Weights of a small transformer language model: biases on query, key and value.
Each number is 128 + 24 x the weight over the matrix's rms, rounded and kept within 0 to 255. Layers, rows and columns count from 0. Numbers have three digits each.

# down: layer 2 MLP down (transposed), 512x128, rms 0.0798, rows 325-377, columns 0-127
# up: layer 2 MLP up, 512x128, rms 0.0951, rows 326-377, columns 0-127
down325:092104158140079184117142147087158140101138130086127132054157116116068125112080177142146149132068156101112148126108146111095171122137139110185095149174135129130084137132113084121105150121082124146108193157097124115183095146142088150130132165128132156125155098158140101134143117155136139142117124135126167124098114098123124113146121153099102117128112139137154124142151104106131144118151
up326:114167126154133133133141156118116115110109098127074100108116105124158129077146143130144071114156158139141176135103166084125129131127129103157115104101117116182142125143102157107125183083137180114138128137122139170133128151100124083088154126136159159159162141160117175105147134102118142110115089126160125139099140127133130104167074063135130086125144126133111116107128113103125109168139
down326:160088158133118161108099166047122117110109157150152116114124109126100158152134111157167123144094107137116129128126111136144120128132130135139112101115144112122130166110119109150119111172078122133165102165129124114181132142145185159136120113078098129137103102109088106067134133142149129119135153139127131096120091118129171126106163141136115159116115090096166139149134154135119141163131
up327:128159087111120100122113130123106144107143118086132116098133129109131136120102114143148128102145140165148108106133117144106146119101130119120101147117143119136130120151125131154148120151139196108143127197155083148103104117127130111130168168130173125177112135136098121166101144130153111079127118123111112194143091161143107133128143114115126100187138140106099149161106084141131113134130
down327:141104101115115118141132146149143104118131123091110116111132124153125138139094139112089107176114165097102145151115099140121148166132139140146140157114096149146144162128123150127108131113070148147135104121131123119139114144094122168099117157171136129118141134136119097148100190172119063136142104149104121144084074135136090144094164105180093110091109119101116131116126136167128156136175
up328:129159124115136090179081151126141127126111151141159162096151111099098099144131098126143088171129154070170116095167122141126119128125101152155116148131128159144114048116123146104172143129052105111145133105109093103117150139138147116154171164128137140150168114091110158108129132111140156135193087119101112118131115132149134125114136101090181095141112116130156135124139128101123141127127
down328:096133129112088132184117107122122169130102155127103119090141161114139118137110130102108127100144178117178130139149111129095080176156125131150124147171073162108154106137090103095108119156130189125114155098143173115114159121118153136160135076152077099127164093116135121144109122126180119152148111099126138137101098133162131116129105148118109133165112136128139112098166137130138143111111
up329:095130127138111135114102163137122118156117155139145110137123154115124112097178111188150120118130135118129126128166108128115105121090153167150126123101128092183105116138127144194118170115087141136105164161090133143122121144157114121116096122114156104120119106130116133117141146099142146150124125143115096117151132071124138130128101076158136111192123156151128130132079087123148090095120
down329:154121121130113117136176127158126128105159138126102108129084119101153154139136164115140120139123097098109101166133140084155179126155105143116150102133117126155116149136118149073137160135113093120138089124106139092137100097127109118149184178182145126111126159114123147123130159160117110127115131132118157104116107143143124113102134133114102118135082083208134157167104132134092151123098
up330:121131089125078157149101144113127124113153137127143167133127140122119089125127096131137112128119137092153094125096126150157094154142155118138130172127151083119119145113131148124162148155126144116126097165158142135124134133099130143135146119139162094154117103098137096140129177121167097138087144162119095145163107118134104123113171125142180087189165157103114112121132099115104094144124
down330:145125092164154121130109104108127153143123171127155130127160116130116157154113153114103106110116163121122172110150134051130136100136115152106127097106141155160155126138152160144115152129086145136124139114133129109152131123103147111121102161135124084106116107113154115119130142110132119110103135142123128134129101134144139131117122121122108174118096134093100144136123145099097160149157
up331:115131100091127119136126140110128139125161126107132125053121135134152102109140111086145151111095129152123161100086140175132118096140144142179106144053136156137118165154145145117166126166100125101120128181138094093084127111124090121092126177143159123166127126105152137154135163136173124134097139141095145077147110103106097117095127136130139115167147120139134108137156097116106136142153
down331:115129138146133188114135120106118153078133143144154084163160107181080166113105127079088135129104142091101160118089129120144132132124113136148125106132080117147101100138135141133104148132132114104134135136098092236115164084209099140119132134103175091103124129106154111114107110113161113127152151094118141146130137123138157148126109101119127138103146142122119146089115124113139171157157
up332:125133125131133132124128123129130127124130123135123128130133130127129124123128126132123128123127129125128125135125128129132130125140134126128127121124128134131126126124126130127127123132138127135126124129133129127129126130135131129133126130127126129133129126131126125128127127129126131125132130122130132122135123124131127126127129124123131129131127130137129134133130124125130136129124
down332:124129129131128126130129127131132132127128125128127131130125129126125128132128127129129127127129131129125130124128127131129126129128125129128126127130127131127129129125125127128131126127130130126130125128129126130127130126126132132127129127127129129127129130127129129128123131125127125123128127127127127126134129128133130124123128130125129131127129127128129126126127125133129129127126
up333:128135152136157107110117142170123111155118135091092124129153170116107097109166108136157125137121157125161187157132129151115116116111097136139111107133114151167150101127131119160147128148073100102126133134078122093113144134154107107095126157095117104102145166091117143110159139100085157145138089147147107078108111130147143138131085112111120122153102133133130164118065127120124147104110
down333:115131141125170127119107118096118161121107155129121105123082082172181115142085149142109108120178169119143132167147129126146125120132099128139135128155087097095120130124142118092123109136142145127128144119154128138106129097099156143121098152161106147138115143137125105094163123131153104103118163127130113121123117139124119103097147129146126144150186110111119145120145109115114128180128
up334:079127121126121145122097146147149170122139152105146145110133157080116125122126110117139185137147131141150126130123122188132127112145127147132125148140150125143158146167136135148103113114086056104119123148136078097100114165154111187091081152112165119130100160125171133150109136121133132147088140130126108124130038108103119119138084112121105109141097168151156147115127084104103111115121
down334:123174107102143144124136104122131185169126135139095155126118156122097160079102061074113044104116164133141194163120203134159158112115096154137131113132114107092174102130148137107151127114101137140113145132105118119136114141112115102135127141106120084141132112122121141173146123144111117096092119122158104097145146129146165140118165155135116131112098142145088145100150134138091123181160
up335:110173134106094151135089174143138116100104147051139153111093114141133082120137122128113131128189134108136166183115144112120163156110178140131111166060123138134150126129082129114107130119168160120107102135126120170127132115143126152121115132104130136111142179114164117129107163092083142084087141159109106147140111101135093116104121148116165113155135124121187095086137138148110178127113
down335:136147139084106123121141099117121122110167142141113155098118128118090133135093136160172127126133138148076124145119103138083166056145097168110105116111161081117115095133104159152099143134138140166148146160140130113151103100157180175127088142138113102167160078127148146115073152139180104125114116086141121167108161116141116110105127105098143146121143132144156140140099165154108142122129
up336:132156138141130153133143119162189118107143128129084140079168121124117113136171141088184109111106146139156146124104173145128117134111137149126123186065095163146140140096128154155179114107092136105182084142119100134079132124138107090135126127106172086155107173143146139149065125103174123137095033129102089148102116103110121136076125100111158052114150150122163171123151126099092116150152
down336:118119142139183148121107155174130144101111150139073127100074109128100169166132118130154092147157094136186098148142132092138115178103117135111169151091126140145144168179106062120163098122146151143090120113159124105115165118097095070141163073119160132099113163128104117158117128128140107163098130172124140144084186150093120108097114121091126083128081144090126156154166168126123073163095
up337:132129075102102142155137140176169141132078132143115143070127158136139116104126127085154131156102139129174159091079087105105126093106174124136123145122123121181127173112106104125174112162136099134176140133103066168087104137171118132099127119102195135141057147153159116140118119128114096152106121109128129120115117104096120127123122104093154121123138155130126118152108131073120139122169
down337:127126143145129148146113102120134154128090088125168111111140121102143078144136153087172134102146203147138128058124135133134099161100142132158114128107135143139145139095070072153123137117084156119128094117120120152107111105153121132122115139157151162099142098129130131125116135142142136125132113134109130123121100110154116096142115134117149109152135176150150153115105134096149173106134
up338:150168125091142073146149135117151181150107097140120151105168121098127087103129119110158085108109145099165147131135098112126081136104140136132129143122138142124122136127079172101118131145120140162128116124158140146122118087132117100129168106124158132148125104112174140133127129124090118126139122122135131143129101126122144149115148151120154090139143178109143107123127136152131129122112
down338:168097142137132136117134129088113125142147125058115119098094124136100138107134169144141106139143170132133142123151181095104139131148102112154146124110147099136117125114136118128128132157117085162147140137138145132160135088128158098128111151132078147115107108124120138146122119096165118152144100132131116117158114124121106167090126120158115191143112092157118121109132151100108138132158
up339:129156140109140133165104141103164131120105148114097145091130123101116097135155128098128101110132138120180125154144142148134094103163173156164109173102109135139152101138137164137143116134120148114151118131145060147089128112119103142122153155189149120121147131137131173163133135112166121132123094133064111135123102112152101104083080139129140094127151135147117115111102114071111143140133
down339:136136147112130124168109147096140131146118155141119112119093104179155117116126154120150119122164111128109152150133116139135125146143108140129100122103131106138109068072116140146126126144088140121133155116109093135167107152159131150116138101116155138134154100126164118164112118104094136120113078133095121127102106147149102140162110130154159155148119151091153172155091113175130144099088
up340:123112126140129120103124136135163147075103162123152122086167141097192092145150169100174120138094159138136119091087127153129160119127178148157111146151145100099142143092118117160122162103103134104184138099107115165097110122145132163133119089145158091176095099167140101137118123145120162126133131128078137175112119110127101122145123103119092132133111141082083160149125123124111161098128
down340:109161124118113119135113111113113158143107057162148146151099126156139156105117116143174108109134171112129125181114144143106127139148096119089134135104135153100066114100098192062083141116109154126125110115101127113129157108095137150160128147118152137100144047149089149076108123158133151155113134157127123124125117136118152118106139136151153134162131116099140155177132129156143126133147
up341:090115084110112133192123165188141120113157180135157159144135143115125135106147108099148143160132137127117075075107139106165132120132098169146125100109115125159154118102169134075114161131122152096150123140133149164102106182102124121113097180159085130181094150126099133137097133100156149106094133151154120153107105104135118105169113107130105138155136165100093151088117123093109132147153
down341:115131106100144096187121090144134089117163092100134140131158097111136115089133135149171124113124131148108162126146101121107112157134151139115137124175127108152115131148122100148103135172153153108173138115153152129128146108109159142130099104093152105123137078118111116121128085136155151170159147172113104112170108165117145138147141138159121139141149092079112112088134148119143103111083
up342:089129090114137112133160128136172175120129144118118115055151160113170111086121112063143159130110133110156158119110139156139110094123128100143112153152152097130165141123103113135166087113140158108159110154148094178042076123162141142088135120090141120146076129168131134148144140135154081141081143157106140153098112082142086122111134109099147088138118136134118188134130098136116133167125
down342:123069114122121153134149133127133164107085074137177130158101171137115096119138170102163081142123187083147094071156140147162152109076134116120071133141116133144153118126081110106122133118128139114123063057110093115127124094121139136109094145102101172119182105172187134153133182150145109142111119139125109134132129169155125150097148147131177074135134140127125182170094177095152112091131
up343:150114134126107123173124146142164104129132127132154114051132139100105103129169127134132099126147126109115130129131139144150123135138163140162123127138128179133146147130114146138148121089120094120164113150112134104123131094119103136130119123119181083107122138164092103184118140141116111141152140164091129141136112070125132128115106128116101098121116127139141101104134115141105138162168
down343:130127138107104129119160139117118110089147142147144156132151098135135173145105140134140128125090142134149143134116134108145138124151125158121150122117101116120128131136146140104132132103111141098117158149113130144083104147139136124182163125138115126093143100142113156115114119062125094151113117127127093127122135107132148126121142157106157138168118099095120070162083149121122156121123
up344:123130120108127137113152117230157162110124137132119156124140109113137122130138143101150084111158134117155144114106139120148152136130130124137098129132137097127127131091126135137120133108091152108142119157124098111112115151122108115134158130150126116128119140135145106116127097135147150169113053112112114116101106106144139135123121129125127143123117153121149149139121114080125127126116
down344:141142125146148149135074103079116122131107094117147107133106102129117134115112105170118115145133160162097123134169141112128123112108132118126167147108097141140122147164117146111148138172134085150115113115136129146144138133125155133113125142118081132135135111087093121095116119136128099095125166157134117122195155157122093104143183132128133116128160122134140089136126126143121131120132
up345:138131123103113105137110115137160116102167123110158131123161094075163122134117129088161118081100157144133119159116104152116141109121156146151128135131138120122100107120102113078156178183093158086160141187137147123105087134127140116165137124135134124169105122123167122147108135147123142111127097119145078164136096131133108107136102099155142136143123151100158146095106142139104146127112
down345:133117104085110130126114139111124159126163144123113175148149109165124130100160081093123142147103154091118126140127171125183142136113136114128141143142130139137074130084137194136115106102112092177121154141109104126112129118097102118117149154135087131132108106122116138129107128126122167131100158145087127129130191085121114124146186148132149136134132129119085127110167102122143091164133
up346:136113135130144129125126144131166130138080161115122110108142131119126083106122146105143149116118176135135156118140102161156157107092167119154126156145091090144108139096147088150139149116135154119141150144098131127142137139152146117156097142142138093121126109119174125106105140125116116129120128132100127163130136099100104071153110120147125104148131140085119150131073126155138108131098
down346:135144078122166121143128115102070185164122144111142134144085103143129173161119123129101115139121137151127120178121121115130121121162114123112114139082122121109152120168143159125139128132104096122102117143115119091097131135131110126140157143109155162118107142128125120101152117137146143121092129121145155111150101150119163137122137118114106132123119104144131118174122176116158119109156
up347:123111109124125075172095128156121168134072153104113135122128128143127079131140117123126136102202127130156102113153091108144116086083139162127139142137081146129117111128048142094145141131148136154139118111164141142117104135150128134147146118107133100133128152153107110147104137148097086123167148133105130170119070129148122118106167136133105124163128184134137160107102142126101103146124
down347:114131165151141157077131117132116109103131138142102157117146146129115125170118104125088139139069127112078143125132115108094160156115119118144096119144133092140097133106174129129102105161133151135147135133158169085129137078129084118139155117088158167138099123075153166111122146142158127131107133121152153089154133139092097136127120140087148151082147150150156117164122131148158118137148
up348:106145076082124138116161172152140148142138136141112137105141155098157140116111086084125160155136143116135122128142091133157115116105117125142070133129131102156154140101138102152143083127133121045152120100112103172112102140179118190130122158138128118120071163129122131128110154141127144122126111116124101144105122068088081140110148115111166102128129134160128146131083154106153135128153
down348:121110177128149125094138141128162118091147147171112148120090112136140107106155162175156098133118144055111129123079165089134106112160100114146126116141100121163117118126081197125096140134145122131086105120107121141111121141117132106111130128150113130119121100153146154138153100123155178120126095103146149148093130173174156127151092115124133139079163152117123154120184176130122140082109
up349:053148095135088113137104145162126116086172118165114137152156075116110124137134150135147136168149141116127121166131127111110129075103130098143126144081142056138153146107155069152164137077127189131135181125116137143117114143109134118127117169133120141128104160158103109144141143128164105080177104114146125143082135104082105105151114092140111129147197107138116125132117075150105132125164
down349:143096132110168146149147135127117113156132157110089152121128138150117145103128158063083072103101122118094105129130158137145078135092158142137110108165164127085073100118097162149158101146149130160148149123117131096089120122127134108139123170127108154094129144127127096110154095159125138157136151120109181170151183133109103142125138136112127163161093188058147121120130148129146121124149
up350:132118134179116141116142141152114181122115146140147098109199090087119112145147143098176127110117162121183120112141124120135161139128170123153110129099128143118121119097130116137123128115101148072155106181052102100128116120134124119149115190150190129129108101138159120129112141120158151110145098189074108130104094088098144135109110139132155117129121139111099118146098119124106140114121
down350:136084123141139115132111101181115088151097120135161128097157130108141128107178126137111141120116136158112114102138130117128107092139126111180114132151159143117151154142123142122080143121112139131133111136157079132138154079135191122150114089150087109129157122087077101127142106116186120156094122158139131135119091147128136136122131140146117117123149109155152100172181163136126091132135
up351:118129136146115072106135144173105138128139108140093137111110135107118119147178070103134128131105134148127154162104134157161107107109101115114135115073134125200175105145130157149120176161073131110150158159118163109135170132136098097105114100097176119123145164135121111160171135115100161130117129087111138148136057095142128123146088062137146099129142155102130125077124149151151130148147
down351:149125098103114151110105076139118099146173129113155101141108133157122110105119108148072123164159167143172133114174154149104152133182099110132132109105108145120150113068137181140124135204125126117151146139159130115154125078110141172141112111109122071106109150084153144118091146085163119106173122110105152113120152094105160146100142111196123161115124112108180082159150065102132104134133
up352:098122080151126173141153146160154106138073162151105107153137139107090102103174081121125145156157141112154112127142159110089107144139095130125119128139096114117097155090150133125094127161141096147153157139130116129104166141150098142099125094146127066129131154157108136128145124120121124126090114106164119150114112120156150141141109138101157098108145149159122139063103110106116162142111
down352:145112185104166114112133100145126106127113142116115141101135142135156153144118194122128132117114165135153154170085099060115097115150178110150099123135166131107127133153136153144161138112111152095119117125161131160087134149147120133142126139117150109114092168128150120135099116111099130106149150122122128123136103146141134111082141133123110123129128122135136146113135129140120093073101
up353:149120126130143137153104116138143112098163119105137128160184153142129127069133132132154150140100166124126141140139113112128170115111113150140096126142115106125155110101143151186149074121095133133119097202104096144039108128155104145103103186140150146187138132119140142128098140053128114121067083163068100100100141113133143142100139140143130120179127120128109122173152103128132139135126
down353:117128110125138145089111175128101108134157083142124130151154142101102153125124097120141102114122147144120144077135121118134081169154111126141108146110125084084138142121162132127082091169115153164154094078148119178150124095096127170122120090118170119129121126119149143126140149129100138147086120116129130170176175139149153173149096138161106169075132137143155108117142128109161116129061
up354:133124121130125123125126127123128130126121131129129127128128125130125128125133125129130126121128127124135120136129125125131126129126127126124127129121126124128128129120129126125125130125130126123122127130125128128129128132130128129129126122121121132132127128132127128131132122126127124131124131125122133125131124126125125135129132126134123128130130125130125127127131126125123127132127
down354:133127129131129128129128129124126132129129125131126127128127131123129131129129129129126128131128132126126129131129128132124126129129130126130125128130128126133130129127128129128125129129127128128126129126128126128126127128130127128129130127127126128126131128129128131130131126126129127126128126128129130128129129128127130127128126128128127132124128126126129127128127125125124132125127
up355:113126113122110121158119142141152157138091135139106138115150122110141108130149110110165135082164150102134135142114137167136128115075138152134096142107096103140146110135129116135117139118108121112166139140138136127104132151127113136127126107137148100141099153120127100136103158123119120161137104118103114132125079094113133097101133114124141078164145141136153155102125108117115120158120
down355:137136129131106113149133136157111111120142131111118144149103077100141110137153141103175123143145172119125129139129103136138102115145137141147122142108107145142121105087121114153142120166111140107147114158114128142118132139126126132132129135127120122136116133106128135113095155119113120146128110140117113125129120109123127121116142113132171114143140130136137129137104123134113119109153
up356:092172079129111141117108166119155160106112170111135146141105095101119126071127120152132146130154125141145127161150137154126111130106108119123123132146155088136158149131102115139159135086124100113127076138137081174123120133139129134138143148088160091144145137084154120139132147127131143135147114104138096148141088118165111149112134117128124104157125125125159200113075088118111099131140
down356:144094118128109185158155144144134102163153103107142132119143114133172122167140191097118113164126152121127135121118157134114148103127089147131131118143116087166090148082139131168114116137144124139166110094101167152126128124106119117119140119148129110095119125112148137149111146138103139142101103115123098103116123139152144120108105101115131149143121151102124113149142117113096145118115
up357:148150123153165083123125099125143129113145122112101117071184131108120085125140129122176057133144149148139143117109188121101088160115149130117133136137124115093108157101111138146201139119133174164152107149159150152093123109142117086158186119149126106139132117111111143132108148131115101121107109170145133108137147113143124139110148131101117062109158112145136114122186091113127115124149
down357:100089126125049129075100114085107128141107094133158154179112110113112160134088112148134168132112125118108142132108115087186111183104115178133136130122112127119129179119156101148106128120168163120118122134139133119101114148160127146114129127115160111115113158114098115155107117165111115128130182114150146159162110129127123199163069124124122155119138145113140106109123138123148154136166
up358:131165150132117130105108137122132169085138152133132138117137076113139100100108147120168117138131172110143166157097145158122146136133140119160126124101142066129126146099141097168140142104110109122138128151107118130105093135145142106167096123167107106141120081100156118103096136088113137142138104148126100131103132081118117121149135082156157116125157118102147133143126077130141110152172
down358:097117083115154122157110144113093141153102123137118124167160129170124119135109093136099140118147157153134119124146164108133102138108122085083118159145131161122120114134111140101136100144149159117110085111164077093137122108094135126127121111085164164137152125136126139144136107134144158119129189156144126158155118150116149144158139131088122125136125177122162115131140084105118114095101
up359:113120117146145136151181123144154148109159111130114095136185101070162130083134138086180116096116166166129130142131094101143171132142144125121088120139104122116106131063130137124169148142135104125188111123111112150132126152176113121086127116158129150113086125115142119122069105118129136112140075143114119138100135126137127152105112131103093138116170158101140135106102144152150129109091
down359:072148147125137170122138121081148142101101178143189116114137104158134118141106100161133135136120200087135076116121129103107118154121139094114120137109128134138143145111095169143155121128130119155111184156113161122161075127124087080127103159097114105096140144151118114126092104118148089174123169139128163107116133155145125127138175154146137124121087151144117115093120122108157103116158
up360:111139108101110110155140159147191114120115133111101154113112162086124109122189133069168116124096154143148166139086135176146093142120200107122088156132154157159140155133115175129160125165104146118164108131100080116107145128139110118138133120104189104127112142128127120137091130139157094154113131116094095137148106101129127138116074143116128067125089145140161134120109108108118130120120
down360:136089173128092135149121169201130098094114149119070113067137120134165094163121124114175127099125185104180144108066140119131142151084111191131113164119166137133124129106091070118133161136095179135143121143098075148131139152127094156118125110143205191184116214143122160145155170142173085127135096113087130087051049056129152152125099140114127145146094186094110124102083103133122102136106
up361:124207141125131083145093143126145170077115095075119152130128085119113103104109151147139083074105142124157156182116132107105157121099100127140085115161100149142149078148127152121145106112104146118092141167146125093135089122157078125083183122133193116176136140122150113138150125090099147139128083140144119103118101111168150140140095143148133127160114127127130139129119114127079164141097
down361:086195133142087132137182125116137128125105115141135140154171139114128175155107144121148139092128149118167133125136090099181119127122161133130171133146089092180154106095097160104142111097096170113114167150135173143134154128159137138109086106159110089116133108101132116096133153126121110122159114111085118135130114146144122177161124125143091120103086052120176147126102090064128125131107
up362:105157089117157111190137172138136086114073112121090162111095107145140091099169159102137084076112153159127133134148129095125149151062137149145092130127074146127123122135087130086136154094137157125124104089135137130127136111144109103122178106092156088125129162132128160111156141112157150137165112124134119139134128139122099120100098137133113092168146138093137129101139141148089126144133
down362:122129135158141174123118124151097126115093131149152131140123157132132165143096139084119110093073091101116088129141123165133124173171169108143116135112146130120083154161125096110127136083052088108145136111095164128183109131141151162135173126097105144158152127129135107112113139126136106131132117162098151112135131120093167140122182143105124115108120149106139094150143102144152118118138
up363:135172112073113123152102148143186108064064159138110167127172127105095091124177118102136093092101139111120176093094125180146133125136150126183148161120136090149149174116142115123145139090141084137181149154136131151085100107156137093122139096115161117127132157141152124164095142163123125135089159102140090133092084082102111061134076115131138112151165166114124113148104110077107131168149
down363:113117136084102106139136123162125128131105144124109171172121143092163125071136160142140116174103191103115163080119130141111092167099090151127111124168151121172112092127122122141143082122097130077103123101057199086125173138142159148142146141148161159169119105143137158131142148154104084149098102144121067073135117087117144123146069127143174142162140131166144151155122079115126166087123
up364:127112115149141077175100147148149139121120115140115132118154150098077118103141100145141152068108158135158095133144138165156125087071125166178102140142120109156126077139124149124170112103099132118119145186102098063122149136152105110109150164103154146156137142139095162133110129146140179132126108117082111126156116146153098063142051079128128106170081132122112100125103138168146117165095
down364:143078117081196133166173105155166162165130128092113142088118139130116124103167121072101141126096155096155138121118099143127088152108128152203146096141124151172145131129100154082129136177098122119109187090143149102162094111099107097128161094104099116088138121124121156092109093151173148149101125105101164066127117121142165117106141193156138104155113137141161120149131116103159132147131
up365:133138124143130128120190146126169134124114152131118120095154139118108126101133106131134100146118139146119133144134138170113121099073129178176110083119126117104149109124121120166126144159042087109139139170086122139116165108189084136105140094119166122093107148094147092122153178134144151125105118098141070081149095100150119132104165104158108116156126165137135143135081142132120141104134
down365:113113168179141148121100121142131115115129140106081143083147106187139119135119122140164148098151153093112147133146136071144159085173159158128109114121076141103185142131118130110154127120085138110108167154109121129157096130127096199123186113157123170178099114147101097079099137139135067097106117156112149113111152134131144113099103142120127127125085106167196142134119103130083149162112
up366:080128126090116100168118129140137108103108173143165107141101107114133114147165082132121143141186144108133096156119127138162079075153111120147123163088141164138164130140095171132166101082113148061108132124117117122115114153122102132123166152102166088097073129159095093178176153116088173157127125130107149148133122139106120124109118084127111121136093162158138160142160113155090136165140
down366:128116068141144146151122134099114136189129118111159168086129179125088170149098140108153108134118094159135121117131142114128159132101189127108120122112143106123144166103118122094122157077180137154147130138131118111126118166182149119155145090144124114136152156114073150100124129116157118094106147133139077139106135139159140119151118144087138114102123097097154114105050155137139138122134
up367:119166129144134169138114155137174163051096157118126106108169116105101097128091136104171116112106149114144153096111161091125143151133156130137117116105113142125154143100154136162119121127146124113163132153094103088089144141138085116124115130156177149148112142122129105130087135077167111137105091141135093165118129103138124086135104151101159105126115118143111121117157074102113167136158
down367:128169126150123138140082134134117157117086123137134110091106133145098126135085120139151109094130167110108163104084156105106114151129117122149079141126097144140143128141147112116138101136138174127092154100147124129113124130129099077162117093145191126165131069194178127139118157106174089120135142143109115148127143127126132105096133111101149089129136136113125153114173113131125088182163
up368:096096140117148132140137149129130148126128117147163121149144135087127085093137127105165150129087174126093128158072136144108166124130134137182091155130132080121130099102120103126121169144141100138186150113128120111099130140130120163087143139128123118165073093118133135103134123119154117161132089094140139098079110140101134116121104139167140126159188144157103119145110096123141139166136
down368:127115110143118136141172125105109076112119143136149143143109147130115157158075129115088153152135173155076130155143131095146132114103103128125106139141101183163092106156146149108120118122120121157072132136121118121143083126156112115143165143137118145108127140083096130127094120103119147159134110145120117119123131111160119144125089129115126174122115120134157135116098167106130149108174
up369:079152106161140136134127137132115082121139145133124130164117129088118142133129148122147129121121135152141122097074118160079141097144121149126134120082138122172158171134109130139146125139118175088104142128129063139061127105122139110151134217122137138171117143096163143132139130125136135113115111140166123094111130104121130139138158118157111122132194094110088108142150069098112128141119
down369:129089123100132107120168126128119172106136121176133143109133113114117084109114137114143152113065140135167147158135130155103104147110091123104155136129115102132128111066139104107150135108170070195176160147114126152158126078168170098161123138126129143092153145151105107137100126132154119104122115085139139156141136148133135158146090114100145137115091158121124119123106136132168139142111
up370:089115136129144133110166168128140127115097147091167114080146119129115130138171123076128161126140147138126126110084160174128143109117125166166092133106129141126139137104115146139118112077132117094164146121102089121064124135137095171104141173151100104121089111134138154127129132116106131138148129096159145157112111106099087143135170173099189107120124136134108120142102108127151179182144
down370:130103154126120130161140125108151135128139107112175108116162107113140101165109142125138119106059154145154101179136159185104117063136124142124149141124121098137078152092132133127117157173119102145098099137089145120098102132135129154144126135058100157129171125104123173098128158122121159160125121098148133151112126114096080091056123148154130164142134143102126131113156144147102152145115
up371:137138112164126064157097126150108134141173127120163135125150117121106098103157104148148144089095141112156100157157113137137091079093109136096129117146127091158192084132121145125159127143093135105124143194155173127140087124116122096122170148137137182155134144113112141142099139080122141108165119119140111117122133081123147146107120092120161120152135097154145107118144095113116134126145
down371:132082136121097166139091122104131095120105124135130133123097100126144170120104095124117132116120168131150108145114153149141135085133141111131128148104115135118101143150150121174175116089184082113161143091109122139150090089159140157131107147141087132141144158130152170150167157126123206095107123090139101126107144146174060107104136149130123136127120103121122157126097128187097126105141
up372:147164149127091111182081145135148114100118170137124148152123132144123109123151103118147134151125148064147146101095092130110147070151116116131124121109120094168154076115115145142133119157117143167120146137122139111122131159131144088138073127144148155171112117085159114162089134087124113138127090146102129126119137118128119089129137103180156136150127087085123107121169117128111158162092
down372:142149141130074106115120130136117122094129112137106183138065113133137135098120139112135118159117182106129147113103108129141140120101103133125148114097086151139159114106142136085150160137105074094130122134147092143152138136093167148123160159143123141130126106145125111142133127137099125152139160130138119152135144122130118130185129115139110157108073121082154140116193114149155150145098
up373:127175096114138113143133147147124148133072166121101132062144101151117105123106105121127137140198136118180160110135143122144151132100143133119090147094097166123097100135098130112153135084121168150127159109129136147108138112129110137107145142144133124136155106096130146116125142118103114106168118133127096150124140122150085106115143126116160097129110126096126148105143138128128132145133
down373:143160149117117137145110141164095104128111148110124126095129108105136150126142125118092128125159173139163122156141151144109127115119102114137141085115124120117099131115113148119125114160189159149133096080134104109152130107160120143162146128109125106158151113106108141074101112124122093147158158105115147115111149117121137172100130136120115097093155127120140113125148160131132154129126
up374:109138104176156136154108096137127154124161119079137156081140159077097117118135166138152108121105139195170115123144097103175129158075167143117094116137092146133175172140154168134118146112117146103119162164152112056119101132175086111101144150161121146145141164145148172129125121090147133098144108108090131120143137113173134132124084121079102115125114111172141142117147088128099166112142
down374:141162082147171102116136166147153079159100133121082149128142073102120134098201155091096105136117167115152109154128155158133094092142106111128106111113175081134171106176100150157143115108111154138130084088129085135120095153116130137128121084153173124109096165156147139079126138108134118164157115140161153136148110171097169097127131153100094178128124156098139137179091128093090129120114
up375:123123125155131173150149143169160120121099115158073103109138162076094133063141131129135100135195143131127085095142128113119104136096135197138154095127106104106095178102083181130136174125139107136176141126128091145134141135166083155094132121178145141121123161135115157141067145139123090120112130103150127178071115127132117095177103107069125114122120145131098099120104126109137119152123
down375:098110152107150170128115125168100136114098133091116167093104130150132172138079129123132187090087145105073135106125154119136159113114103132147146164139136121119124152159090094136057130151125161122122082090118134117159102115120081138136158134160167142147119169125078134159069163138149158144121117133092125103152178122124118130165119126139149132159117106127134157162103109148117104122130
up376:140139052092113079145141147138140142151155113112141159117148132126119113116138116181130116149125160105157126112130062101146124106084105175153097154113093152158130089124105133119185091131124103147130107159116121143100097091148140139098163136126159123157078124111129132112106146096170105120123114136097101120083136118115135170093139124134192117167142117134145135152133120097127115142134
down376:143105143122137131146091136127095135097149144111113137105113134160110120134132130126133143092104182156132098160175153114094103142119106107131101155090105166082170127112063132135141097090116141147126157185158097159162127125110148119097040142129168088139141149100146157117155133196116122133115132102143115129131097139138136127123128113115125135159150121149140145106135152137116104058143
up377:144145152106136141137110109107132132103154170112129109126156131085142112137106130143186089111144164119144160160100138180125103123151118126106120130141170142118117130105118111115138119135096091133128126101145110111112120145123134150108126141139126109156126104086133119177120172127114148130127125130145112121143120124150099143116129114094106108135135130123144151092150128158105143126111
down377:101126114156136155127147138095146132162111112135108160142127143144114136094112141154074121132113139099121129117120126123145142112152139101127152139166141114101140151164167111109079117092131117142109147134123156122175126122150125070128159110118158123111129150152112115136124131144125141098152126122110162096086097146143140147130136122130097168136129156129118123130067148089105111126142